Each number is 500 + 25 x the weight over the matrix's rms, rounded and kept within 0 to 999. Layers, rows and columns count from 0. Numbers have three digits each.

# q: layer 4 attention query, 256x256, rms 0.0614, rows 171-191, columns 64-127
# k: layer 4 attention key, 256x256, rms 0.0583, rows 171-191, columns 64-127
# v: layer 4 attention value, 256x256, rms 0.0434, rows 128-153, columns 64-127
# o: layer 4 attention output (transposed), 256x256, rms 0.0463, rows 128-152, columns 64-127
q171:491475501470501526497482489514528461508507551461512488477499531495492500465518502496514529531447513503481526516551497519515512457482496528493521498484499464549519507540558512457470513500458496
k171:508513513518551486476469463565550495501432512532463523476457504492488470540489528503540519535497505482449494516526499500510517490496513508514520530466515486485525504537493523460462473437476523
q172:445476538521499563517487486524435462469491513463523524465514512479519506441527480494477543454496478536513500520567487450484519523488472510522482478485502495520594526458515468508475516517500502
k172:503476481556530476553491550501464489434529509413535507503499533533465500476522548474506515469515513512472520509544494476502568508482452505499510492491500488522529505509439513517554536497543479
q173:523496485429504519501515540506449482469442447449516486503476519542490529489449565391509528470486510473512503473454515497446529545509454507532490542510451524533473520528525410546427511487498491
k173:429489475463468513528487437527415497476479464462511462537461494513494500501449461500505533471496491497462517481474559520489566466536497480538469515505527533510479517543521451473456473523506479
q174:490504499550523560502532491523521494460473471523490489569487483514536576471479527528450451484471477498463505471502474464503466473534545526481526557509509476539527487499430495491422428464539462
k174:471496537509465480492458550486460494529509465525506467477530502531563496515506476524491476559495546445470526498471465486462529425446500566432535480473481493489488477471483491512532498456477487
q175:480488459498546526481467548495504497523517487508488503506479524527443501476531467518513506553490506487540502502453554495464480492513557514466475470494491549493536445524521445539448505481425506
k175:475492489476486492495498520506600489483487504483510505540462544518484444514513520499536495494503501525525463481467501452508499503516527490496535503508536483525509501499499480502489520471464484
q176:503502515482471463494507506493493510464433479526519550510469510552507510479518530504518485505527516533492518549505492432549493517538534520521540489471495478496534519497472504416541434457498455
k176:456515475464517496505523461473513509483502484530509474508533445572490566495538511522453544492532476520579475502550507460461484506533541526557499453445469486524496545484483479595521503526511493
q177:518505466410492497455478544534488468459505520484494515518460501530500540501527480492456524547538560565515449466502506534522527560542513550535496516515507487451491425499426482526451508445572478
k177:521529506491489451489464533531533534485489519529541515511523515481531505548509473519482524506526512492489478537517447552569575514533510509500492521547433498505407509509499453457529426474478443
q178:451511538525513498486531523531557440498533526465482517505526513516531505542541565512554446456465478513454497501480505443519506456478532503500539513520459498550519523483497477513564474493535463
k178:495511470526487512481538567455474463487539524579485491502528455484529528496478494473522549444489528499515542497516494506506488452524584506461507478463450490506503496487492496478508472463513523
q179:463590583485451468548453565401532499582448455511516457537471483512466563519479538513476472511473456517485516511529483505414485491476565517509506502596483525525519493451516463513510493500427506
k179:460516511464414473504525561465502482537501490521506503461508497500542547464465507509545529493491489516448472535576495541523463555480542517426505504487530489505475490506484499493526529497474519
q180:492463475482519498467482497517502551524461516507559532557463486529499465455507543443480535454455475541470495454498489483485508546513491515520451515464540488493445437504535543486525453457492493
k180:517457463530589473502479502481533511467544461499456523510469491456520473515485438451465493589507482513494515495528498549515533492601534532484468475548490487481512548507465487507499534514477506
q181:518543545552454494488505448488489472493480461546471549481467494493457547527479421537515520496461494571476506464507464494509461551522468455508470547557480476577461466510524454421498501578513539
k181:476504553517508536524482419522447487539508485509462531486416435482510508502509481513502486478473499536487504538498452478450475543513439505475487487505454517498481500453503514521539470521537475
q182:554545508516503481521487458544447422458529536495500501481474491531494544474463480522499494503474489489466499496529474546532501521469521474490484504533499427483474496501480483511562516514517482
k182:523529540477533522517513502449412521539511493520505487459429516520533510495465506494554512467490532467479465510508501500488461475439478474437532505485458460462508492504445542485501532486524530
q183:483471487503464482500505479490532480471523503503472471494521530455547493471463464527552504446537503540477456412520571504527494518453526490477573461502484462484485505471488490509453486492481454
k183:513474512537501486445464529521503523558481494503472451484528488476481469477530518490515526508502485464486506522508477520474522464508481484488530473522516522545446487512506486526539517563508506
q184:469531493526507525497504511490460515489507539503562474469450488568489467470495566465536483456569515526527520529475470536484500545486525495511463481509463510497509587490471460493499499495520516
k184:481476507486505492537466528452495555504533511483477535496492478518462498523487531522514479483499467540479555514485484509466473463510508485473503474530501496541554511524483498522559536535453537
q185:554563519529510499483516461476520447461518466485557509543499543445517518483504498489487505437516502456468480511506500453436455463486424510482532470483490544506478476509540506515494510540547509
k185:543500555513517534522501483488504400419516499517549582430494401448501495504491518516453486500474452508416529484469516496493474494475483505512475514483530576500514536455507469546586563530517475
q186:503519519486491497480472570494563541467505480481511498473576508512482512480516483548507463500492448481481488595486515511483476469508499499557560546529477518481464514453415510519496473511507482
k186:554476544541508428462512514504524528489506486517482476569472466483549524457485500503497519519472453512475555474486485527458493497486561520541533490448473508486474528492500445457518499517475534
q187:485518503530483509506538513494501517501485496451486518492509504442522469500461546459494438465512537497488530503525500436535447533533528499491506484486514464491520545501533487463497524540480521
k187:457453478538447476509478525457525520508527482511464444557508504488462478484452502441512465516513547464459553496535519504517491485496479503502507444491522485487509513476545508494527474516523506
q188:519532426498500483507513469480463459565474533493482514486504510557517543472496496533520492512531523513562463425436516487496553516492546506521448517456460508450486501515553546472465500499495523
k188:495483533532530441491537494444500542456496528500477481434545520447469490464445469506532501479511449511508449488442552434572512483451511540533471555446473551494520512498520502502470493493489511
q189:493433508533524514471483481482452497548533476495507482521500458504474478549496529518506521519509490488535510486520486468485497441479523522470483489553494523475523520579506486510534527513470469
k189:481532513515513516494451474496511499514510466480460487518509524498488520525502520497493474496517469502514466477514500506487503449447488457500495494542573507484472502557552504540530502500473493
q190:532537531499503440482475478563493469468562505551512552468476487552491475502577480439497541546498552526505500500457522498452500486529532509571529498515514527505471497536496486518501457517462474
k190:485508513493568476497474477485468500441492567520569535516492520525499485469531464446491509511517517530500492527498447530463515435484488506502537526503462580490480523528539486537483514492461444
q191:447446448514459547460540458490502525510491468516534535548551506521464493481516525499515512477483493501502481459524517478539454487475516478444498521513420480455454525469539525506534524525491445
k191:527478478560515528497505481499491526474509507481475553533517437494451493490504492495561503488533487494486537478523491478544459513557588505437495497540493520480507529480478488523480538524484454
v128:593465451545507466500495500460483481476519501494479508479493448505469531471483512540537482468459514480456535512440548526485506494478493506449455548558491470491528539520510519445554510483495522
o128:475470508536460511475539476511487479537514530528494482530511514493480449483484483525574527519526528520524487496519482546493555498477484479465432466513481508527527508503497508482435448522536397
v129:479502457575515527489546528513522463468462501457474521464473492450494500443559500480497509473499517465485520440415487499527477554503503469501529468453502484492394519503521517521455496404569512
o129:477494517459468572468488567409531501534500513473501457548479503492478446506524497484531557483473527463528535477468451505499467523517444549524485561491565475518465531522510549506537504470518458
v130:474520537516463480492518555505513478446562514504523523502481448506479490496487499434527448522445448544484544543516473471523449379465490497562524523566560457491485501485521528490498454533542481
o130:527505520556522513503511515483496535532479450466472508512464509468505413500511537568478502536491495554517505515522532481487588556513528481535515487556472548435494468547496550456487455438482568
v131:484549506475509474510540543515497459549470481475499501483510514536486568455515472473433557490449536536532545436511486575469474507466517499504448512480505510459494474546579541503449525513514494
o131:519487476482453467498502437517543504470544568464537567521494449508514527491526500443531477459520527494459526471534556499466511474536502481518494483510504519528469449465468476506515515521435448
v132:513409579503558536506495468468506490483501523524542482500510539468479494565458498517512465490483453500502470503484467535503472526500513485518501521434424523500522477522529489527522468552516528
o132:545543485527507541481532485521460495483519496501518422512520485520498460503528537508505520509476447493523499518542455465521486522514528495552452523536492475555478492513495455456537485571515517
v133:457520542485515446526474541482494481532550488547469515558509501482496471464502494480521498527474546575542488524474548504522513498505520515508509494503514489469524509488525481457531525479558500
o133:528535522517541475525541562539545463504462471481516525469479551456462471479522487440509509530566481560514533554492511543555521484500485499445496500450508529508435474460511486498487534470517567
v134:547520473534491514518469493426498484508472474501491455501478558466467539504490434518543460532466516525481503489536526573456550503556521513515508543507539460510521492468437467504434584492470488
o134:498498523488456517557526556500563498546488504508525415554523492492488496502559516563483548444512461550493475494517476449569517472427519516562525512494507478458481515546495482532446509501518546
v135:540466534422468549543533557529495533516489505489420515521512535513495469510547523531524524501476462533441485499481459537513563523497495487464480541507495517454545510515509524504515416508538499
o135:452480501474519504438479462558518480492577479500502500462480496516500517541510518498479530567472475500535529497552515511502489452509468580475486513528506516511478524512505511504480518537514474
v136:520512464511568490511472522478477486430569477514495520515452484495506490507486416553505520536512486498480488507506505545510446519513482518516506506442493528472475467483440500476510524508500478
o136:491515482497479523553485438426499525508517454543529475466519492563494522495483505480532462588505536508437496503534498506511489495496449529543557503526472503542474526482475492519424520515516446
v137:507572506526522451501462523556471478552566508489487477472560507498523499499510480547559503496510420500520531456568461495446496510475522525568467456478475525486471503522515484499510472510543486
o137:506480514528501548482497525493522523487496522524521490519466544491475518431521479476517507557489540506491496503549477498546487523541490507504510509474512472559541514462453533482538428529486478
v138:480476502551507498512453515493499561528509502488452500460482471476527472504501486488515482582487434509539499521466508461498542510517520515438476475490422500462467497484508592510507514483503468
o138:531489493482445582534515535473549567472519535479543504453501492489457521478465453524457498560465515502505520558456487477522488520464517559533441454524491453515517440454490525476482470505509528
v139:429470486535521480523520490549491527441511488499433468509529507499480470498464511474518535532488529470501459499505562433455464561487480486490487525494475461458488488468466510509500499483510481
o139:535512548475484467454508493474449529505427433519516500470473498416514444506492416505488510449487495487519532521447490481522506481490529520524461500477598486492506467483495462530473509509499531
v140:541446552520522488549542578491535549470480502452498514479530535436516481458494500484476429489454498432520496555516454520491461497522492482539477536540498487460481526489574450454479525489535431
o140:501542493507535537504500509472487487483457476524501515542492524491547492533509502485488510472438524500479553533495423483565459427509533533458551455507434496486449468456479521511463528473537447
v141:464478486558416505506484489461495450547481506514467497479474508414547507462513511484488495564515514542502465463500523470513506484474514485495443541513507480506533500530445500543478513485522545
o141:488503512505550543490471510457415506512492517494459396485511461505519473488546488483502486479456505484540533484485464468493534466532466536511450472480473463503540513482514544508532466477482512
v142:475561472542483517569483460530542528508497505516472518457499494491468510530544496472529565466519482476503467473574522507482505514490448490514453458483505443515537513487459504535472500514559536
o142:497524460505486474530464463475458533513486496558509526504516512495529510519532434469457482472543484457523536476511531516459496510509516527495559481530472540490490494476505551495535423483539549
v143:500526533551549520498594500514487436475501495499495507496528461509477459457508416563472478497521488499452486459455435523507484514517492464475525540520451491523521501529495520517492504484448498
o143:444510500510457501458478467470493501508526488517517483508439411369553479526533531502506473514486499525479476480452516571530516533484494459536524484504513493537472542530514530475516509526504479
v144:453544515520478505511524491435535527452515510514538499481509487507484517532466534523470486516442515507461505508503478548510504513458528507506492497518525460481463521477498416516537506520457477
o144:548496488500496491471458573503524521471515528529482478584503436470529444538490485559493536507466495504436503527519545491505485531489505525569570488541464538461505556533494453521481547490559512
v145:450514548497508506528510488464483469535474541516487461489576469528457528523558523510581530545523546503484503446544448471508566519480496499476506452481430493466490518545532461534448478499459504
o145:462503492464516516485502508473485501471519480539488485520534500563513455521497490464484557443518497533512467505508510452485483477555529463504471509524485520492467532541425505508568477483480487
v146:497512479503517445544511500505464493512518454454534523499475516522486503562515498523526549478501464505549506506560465495508482533465455468511529541457470513512515519509480488536510527522455553
o146:513540541520455495498489449513532481507454511492510496497466479533476521491463502496475504505512492449524478446440516480499474437533555470467468520523514518486494480506533515494511496477528484
v147:511547470505469495483530534479507458519499537517497513513507493490469545537499506474513443593492468509496516503535546492535487468521487510468505529530566446427511586466528517449564493457526517
o147:490531497503458508463474499516569549568508542474449537507497518496485498484521471487496516530523473544522498484454484496550509478477506538462461524534485509499504514538471473500564495500470522
v148:564530538506489544471523455513508483483506493483417505507477482496503532472565455533474524471530488521528482428507540495503523485540459522544489490558520401516483482517488472498462480524469497
o148:508498489449514492483538510558490511507497438509439521535533417579526528503460432460473428515543493484510526494505501501484564512491454471456412495549550488532516528506477542539508537496441481
v149:544475465464508496488511530407477541526558489511461468515474435545464489513500514475491479551532497476488514494485516501498486508474467507550436551527505497475494541459460511509513507514505495
o149:517496571534460525512570443513505500538494435518527590522483429531546542540505539547551483511494486491526504478475505549518519471465489492484538445501478514523515485512537510492515524488568533
v150:544479510495475476433515454528508530483534468516485488473512467511479528417525486504565513536474580484543466510492464513494516524514489461528532560506492488499475542523466496584504544437528539
o150:427511487557486523427466511500488501467531530493484452597499449504507469470541520538540468475490492535482487488520469521507514446479521543451511515484527582504546454442525482498527518473461494
v151:549500487504541509507500520473517513494540423479584511486551472476486530427449503524524591512522500540531574511505545460479446448472500544495493480499549499549460430523458501497454510485493496
o151:556494467534531454482463480516562488497543478484497511513533497485472505475496517482493530443496536454539531520533496450580582524512489517494499464485479474500541460477484498490474522512481494
v152:525540464492477474493530480557464481495518465521456519476456548480512509480515487513531487481571494505523519520551449509507457504568494507451495514523492536498520435498495481530479449499506485
o152:535501452516498530509462508508513498496495473505574504474497503504503442515527474474515498518513516533552491450517468441497490460545499495492484546491499475515535498476571467478449491507475489
v153:441499512475484483523472497456492520526478534501441503530556459497477422492552505510492529482498521489458508513458467487462403506536514487520502499533483480447482526483447556526492464500490484